config.toml
num_attention_heads = 2
rope_theta = 10000.0
attn_scale = 0.177
Each number is 128 + 24 x the weight over its row's rms, rounded and kept within 0 to 255. Layers, rows and columns count from 0. Numbers have three digits each. The size before them is the row's rms in percent of the matrix's.

# layer 11 attention query, 64x64, rms 0.664, rows 0-31, columns 0-63
075:128149132161144155112144174132119160138142144113097085087108120148076136058154140127091119164143156105129111153118151174128129131124117140117150163118091139139155122111161087124122139141127124
043:135087131149129158150153084161128130121102138118115128129158172109097173105151115157135150128146087070119141152154154156162154153130155110139146144102121149146147155129118142169091143157139125
064:093122148128116119147117080145131125102107070100113116119145128120103124109167108155123105095132083098093108127124110181119165146136128068107139140119145118138126146135100138102123133103107074
130:107132150125126159125125107081122109140114165119178120079088127133116159162182078141143130130124170143118119116153156121135114130141141108123127089129129166179100088120150130147112104143142105
053:132132155151144112141105111129145146128155102148115121134105108166186094108164102103100108132091145157125134124083100133122082173139079134098123128127153145124127132124094163121164145117086111
078:119118145130141166130116101147156158155115133141140105133124178164105121076191121147090114151135122080088151136123132176101133167126106105102142141101150148130113128116150101148149157123138125
024:103099136114107159123122117138116146102130097108124078120139155148101126095179116141085095121130091079086119117130103186099115142122127078116144134106133138139106149116112103134137146104132084
099:151132174116132125149087190175107125145132130143138152091162143152099091148106169117120118148105131139139154162126112150162128093150092103153104136134099136111160088128150109110118108107131138
075:122094162109162152148152126163187143131078142112165148109117120125127140060129094099112159137115151089133121120126132153134118167124107127130152130092138125092136122154114087142134160145153118
111:120109073093137181108122116087114144115099143157131116166088177128102155112102136130162127123152138119141108095163116108131096120117146180169127092118121123146120120153164128154112117123133147
079:147131165102125113164132128125163095178136137170130125161158178129116128110169116101112139157136116098144122115153163163126152146130153127131162131075130098131130116112127078096134175118125124
103:120133102102169131140166143114092152163129150145122168194091101149121089118156136131172082116137121137140136109110149099110128099150109121110116106139150138118105125133112170162175116113126138
080:145089099121153096110132163110127165160136163166143142140145123180098093165145150077129100094127093133135141093162124119120104120109149126100125158130143142120116108137128104134171081140127114
098:138134163140097085138157124128114160143141128096096133115127104145177127127125118093130104111154102097087123126113126070128171107146159098109136125133089165151131139130077162112138095104140116
138:144162115141133073135110094113154154128166105161151123120140150130146118107160158134093107155157123138132147140098078141109147144141095119135103135148128127123137121119140096093167096054110129
088:114136141146164093151116127143135120106122120117133134166131132152131143136134144136174113114157155146202125096158154064112129135117154111136143138157141139164109112155117103145110091141101070
077:136161125118096140162100083112137115134110141124134123097115156129127140124181085137101184148132107154122102155102114144134160147140121097117095118122139078123134139092151142065098140109145139
105:120146112126131146129132074108104130079137133150130170138075138142133153139093104131112125143146135137153107132115098127096092170105125090151133148113123127137103203159143101126092134109111097
098:096130142124119180130140080105155156134128082095159110112100137128110138103157076141124147114096131147116122116085139143118123135134134148136129143092148143082128120100184155129075151134152121
116:109142126095148157142116127083124195132126128098101124158074082162148144108125124158172125102141135127090094120125122078094148140128151139124140145123149128133138153107140150167149097114119125
097:113090132108117143121136156164136071147109149082131114159142108123130164128131103092160118119111167095152113123159178135143106136129158114102148085115131161134096095131114106169108126163136119
095:146117130114116150123137138129134146175153078176130146122135174113139100148170125128159118143106088085122109126171128149058109129100116139137140114121156111106096137142132140080096140111125145
118:094096105130139134104106176126175108138157114105090162126117083125108137107165123140092162145144093121130089163141136144112156094096175148103126140134145115098150119148148130111146159154138129
075:124169127148127085136111150134150130097108129108075091105132136107146132126103143148109129123152114169133143146114084146117128135100141087099103096162101056162135094130130138159151117105141129
145:094141151094136156113213112143126122089090129124133120114125086121145155126162129145146126121151137122135165110132098125173101170092118165144142115143159109146135129133115149129081121126162134
083:106154140130149078165130106117149102129105132118167118150134105162087158153137107143166113115125149153158099094138137107115128089147183189137137144117170151133132120132143137132117119150089110
095:128099120122151124114154139113104148131129169121121110189104149134097146130077137149165122101152135118162098091140129084148131101094158167126136154130111145102126167139096123183109121131105118
100:104126127140125127123131135103117111124113126106131069120073147101150131134153094181159124105151175114185084090138132109135138169101111135134130113138140148131117140094137153150078120142096128
085:144140122075166117123115123095158140146071155152154174166160169166114163113158104109109155121113111135126139143097125142134121125155115098135146096092174106126101121119138112128122123133133094
109:111109128134123115162130101152149069109106150078121124145192117126160144117093078145129142123112148120116129126154152130159116139152156120096151151112148122145147108129112107150139185177125132
162:132143140106129089145124117108180118139105095116160163066159107119135115145129164120143099099096122105115118163141146134096138104135138112131142146080126127131173106148126124125192164117108140
123:085121150157116117128130128131115134110135132094105060137112150122118155115065125153129131072128168143106134132152109118129116131128144155109144116177123147123135145136111101197133163162136113
# layer 11 attention key, 64x64, rms 0.574, rows 0-31, columns 0-63
108:112113118080121165111123142143146129171125180142123156111120124145166133142158109138129159100123141169137102159154132115137108144101126181150127121097128107115164090114174110142125165157120169
063:094158124121157156106116143147127155133140106115115101105078093151122120075126145132131073132150131100097145132106171140109153154119109121125131210139147117163137145134101156138127139140114118
153:112133130145151147140107091124154116094110111138134132088131101160112136110092102109123083117118097108109120110157145167150171139108132109091127192148125134149126151143104168121128097147111071
108:146106101155113141104118115120128127112129126174146121129126066146140133099099108102113145126154132134165164133085140096114143124135091161181113147084127169118109109102115119088125128158178126
116:118109130144161100092106138145127119111111124157096105143155155152089149151118130109156146056107103105100131138155155141143133149134151049121125149162168108147120125148147155133123118132120114
069:077136106123122127102120151148097151113135088096112105108089138122092124071138135142157101125160119085111149152112123147113120156121106130120147175146131128130097157137129070111103170134102126
063:170104157145140127124142141137112117149118162145142086137148216116134139191131128164113179159126151157142135143098143131119106118162120111132134117114144105140163131125132132107169123130159130
099:088135135136112143150165131112126109139148152107122103142164094138158113150134097127130143107129167113134065081155150153122112145104138090171126100165116139156093123121103119178096130104125108
090:150133125120136144184146085123115074119119106128125157139165170135157143142143117109094115116132101128113137130143114093111189148150135091120166151113153109132132114158134156076120144159159137
086:143142179099139123127124140132140124096101121132071164110155127144154166130109123088146133147147162150154160116130141146119109107090146161116135117089096173120151167095146109139079121141139112
092:132085136114113142144115140161129155090107118118150102080162114124169087112148125115075115145098120129072123130116158106164131098152123103108148126119151162145141113105138169144104141168141131
106:121119165091110122157117117156152118106149104158162118139123094170091146159141118162090141098129136106139128102107149152084132161145171150158137176134129132130120132133125081116102134078110128
120:147165156140112093115079135075152115122150134128141173165129121136141148097107149114152144190158126131118114095144123122155131133132120161143134123115166116126092098092130107079143124148145159
095:083086118161135088171066136139121135136138161152113101104137093122145109120150109111162129120111107104124090154136098163123119110096137133129143141151136121129148132113132085104112159140165177
096:107159132150117131096114134132158060119114128099136102163133113181109112089154193127127173103131136148144162112116146099130149119120110149110127091092130143119087117124138111132104133139124163
095:116174107073121131112132140148088150148134144154096098153120168111096123129136143137120143102158180132137121116126139103127134136119099196137121106130151158131141116147165098150101111117138182
101:142122098112086131109151153144158139133111120108145116132135146127135115119145118133131097123141093127089171127158186144105144099085106089121146136175147121137141138105166084082165121109093113
075:115112115161113114091104169111103114158137114186124134123093125135109130127125083127135123123129113122104132090128085140119110102119122155142073108087107091176069109139142106130132093127131126
094:121161115134135058095116136128126103140145156171146152124160108168151136126116146121093124133103162115130089129098110121161152174087127113098112150134142107134126120137124171143142137103079158
101:083143124150108160094110133113100116097141098074152127122119148097193127142156076152142176143113099131128156122102134140146118126139104102140135141172139167131117128173108144129127131129113140
094:111117158131108138129109146120137100111099151129135114053144109133111124135135109104163142141083126126141122112177150132139159066097159115140100136170116118163140085109140131106133110172108129
098:113171143109179111143122170124126113109114150089119104150102125100147111123139097140065160116129113120157152140168107157131139129137147109120074111118167083136113116142101160140158154121129132
093:127126152132121142135110096170150120136149142145108086139141114107117139156124144156128097138098086155167110143160167137141119122099074128174101103065122129135129113104103088120163150131156135
094:136096093116123103152134135161110113113130138130142115158120118144108128141115091097138099135128161072105133109117133101124078130137139080170168149113139123101101161081144177086139114153138125
095:179122115195099108129087129136120113129125125127102112130108184139125139053155130114131143154136117116129111130147164113099136085094109154143119117147116140100090116126123109175123121115115114
104:156086120077155159112151156131123149146122146135102108169106158122085153101146108122150151126151147101156101161120142119135102144101162072148148092139105150141111114118164120159108134126146154
100:114116059148134104113123147143138105132117151158131115120108119175125127089108138098122129130107187163166136119147144110164107164125147116132148106106164117092152110122160118123128079164115102
090:067137130140182127132124161118120167147150155106125149125152147155128103103157132134099115164131132141083139124135126093165134137140165180117123106134100133081124085136143090116104146135131158
086:146127139186086160124119113152132125147148162138093106099090113189137145115139135141133098137153124162120150127137146119171128131149130100095106127094068091149128135124109127104130129100102097
099:133131177160157094124123139119186137115148148104142107128121124120140137173125120122098153130175154113096139140131157148144153123166139127103132063145121097128108152099085157113149105143095117
119:130160122152161118145133118143118141158143140126111121126106093130077140135117174079116110158073153103184112099116125165142135113124119121133108093149137125169148132147134063121109112110106116
095:143146102131129133163132114127116104119129165107138122145142103099163136103146134144155151132115098144146107182121099156114158105142132173167127124102090132191109166097107096089115150110108112
# layer 11 attention value, 64x64, rms 0.575, rows 0-17, columns 0-63
102:122082168145129124115109118122166102102121149191099121131185126124116128161141121139096101100134131120119141134100091131110082128073132122112120108168144148110085155122099136126163114119116138
107:123115106117102151129101120156111117158083164117188116110164118146115172127137112155184124144118140112132161142111121089129127136130122093108136105076167107144120167095104125137111134124132088
099:143111116098129135163134128159146157119107098102122159188154149072128104122097125116145158109106121168121141124147135130162119143132112107111092130185125145115084112138124109130175147099124161
095:135152086086137135092120098076112127099123124114134158113098145125126135134115103108118113120113149124116112136155120151097125161155113128076150127133160134120100110146162114173078119149109194
098:099152134136144101102153108123151085126135138083071143115102102182103127123124130147108103111125096101108096163134139113098113167115163078128092147137164125127135121088130136129116161128107137
097:168143115142113112156125130099094113081127123146163111130117180097148124160102088164124163116122139086198109145135143145139114115122122127105093145118114161127127125098115172111098112130106131
103:118107141152168129119087110108088143106148129136152135165079180147150148139083109145076161104115136129128105136152128087161119122122116119128104069140119159102115141148148121119136109146147110
089:150144118170127137170133117132150132138148119128135138107157103153128116143117067158161085104156170145111163135133123148161112119136097088152134154129122178095122106096138106136086086132129114
093:122125103136114104168108114114091115128140110086149087142123160070136167105131130127159143153097144133129081113102105113146131163130125156135119153121163151141135127135169163073122148098158123
099:138117095096092137133140098178133163170105149118128142145078139110127131140111159113085135096129133104155121092146108140141151144115094151127168142149115105124133113137188117082103113110123157
118:113111090156160122107117111106168124114150152114159132096081087135111116120166118149147132114112134135146112139132116198118107156121130139154140146077117115150141115092125087164139153162100141
101:152113108139132092115135135089124144146126131140104166157093082133137122153086160123193111116136080127087105128132165137120116145117117109115138101103074146168093146153138116127137096113131138
080:148125164119108158138127127117131198146147136143145112115110155101150100093124113142122152097096116171104112130135133113156121117138118127127079139158133147175105162101159088072105137121110111
094:096099135161149112153174081169099104149137152157137130085110143114129114170127159141152141158071134140106168096138152132128148121134087114124114161142142130120106117110123095143155160140118113
107:172136132159153084121152096150108109107121117165142141122128098155127093124116138109123118161146108089134154089122134163117090144160120067151113151082121144174099128136114096136122150131116109
109:106143161107115132116126172140092115142090130094114115112146124148089147140119129148113177135097164085066132122092138148150120086141166129130106100092143128150114128128137147114139121183122110
117:082162077140122139102143128131105083101149158136134127126142068147110141152173101133143089142184117142119131114120168127148159156128120102137109151110143114131091131082138135118104134117134151
096:139089130129168162102157109129159121129125150126132194137107101107161090139110152131140133118121115112177126128116108130139111136075118097176124193127123085128134127159119112111100139150126119
# layer 11 attention output (transposed), 64x64, rms 0.503, rows 0-17, columns 0-63
108:154129111143112103114142092148155087116141124131116121159169179160124141158125176138099108144137105112168117094186135113129134144139137127135137110106164121160149152130074160095119118128104106
110:142143120117127107125053117136146128113132102098143148123151137061133095178124136146143109127162089119117133170132107057155136128137143115105133129164124144134129132109098123104149138108094119
096:141105123069126147146106111154132092119101106138153119154133169163104114143113107121152121171123130119137138113151172122127121103102129179112142086088157168114130112150110102149151087127094109
099:143118107093138161086129130080163144099141130140128133077110152160110159133104127151120106130167143178100108147084125146083123151120154131120114106133105133132138114148154080108167133126157143
114:134124157179107133151162184119148139073168142158110097102121103110171136123098099170131150136162174155137155139121131152139089144119144092154097151146130129130139135124114116122137120150134135
091:151116109129110105114104170147153166159141152113117122080131127120116096142108184121124149133099131118151109122102181150120174129092099159103112137124111189135173123144111157130147118125122131
106:134153134179145154109099081143144110121123133152161106073112165159129148088129148133066104135111128141118104121167124130121151129091085162101115126141118119125152138120125100145155136157152101
092:183123115143084150133132159148106177150160115122148165103085138112116162150096096104155146158152116119115112143126118120088127142107099091134129128140130152186103133139146151105136103106139152
088:159143126109163117118110128148161161126115100154141100132125149083142092084079125119119118119095164146150078137121093144145119119122163129116120122168122164118117102140158160177086115124119126
102:104099129089124168113164109136151124149145113097123126168124159127099140092122106103113132128121152117110116158095135164111121148131134142175120117106100133083132126102163047141141131109154148
122:159121111137133168115143137145112124120127151105156161082143123096122133173151089145116145162155112131120126148112140148111122151099172067135109114155119109151191111143138112165119121164158134
102:111150084118094112112130072116116145121110086141130132149075099157141127093114122131142109121156104144103148118085145109113115136128083110157114130123117166149107152150131104173100135131105078
079:190087114126127157113112137121120136109082109143157156144099166146099147128116107098105118127098123129135118143138131103155135078155137169156155100146126141098152140106140111145085114174095128
094:144130117104142122163162113195119106122138053090141112098087107167141163164134099097134112107087133128149150119149116112131150143113132118121139119129125130127157092152119153132138143134101159
105:094129114127118101126124137123095118105145088080130158136110069165157138159123114146159106093122154175146082142125134143151129129134121120166129137149131159143133163160115168115166098162136127
107:092107149138126099136133173145121124130122137116115115110155109098139125118101135095121136090126082131098155159135135123190117119164132140119089103176134118135120079119111155091134155183141155
130:120142116144108112122124160108101127097188103156102122150122114127145124202118143149118113135141131160106139161126110105126139107140112089157123106177100141133099153119139172115104122071132152
103:108098137091091136150148093125126130131125126092130094132124103128131162126119095096170106125143119125142134127141125158096065112085139127160146155115128182117146146149131054137150145128132127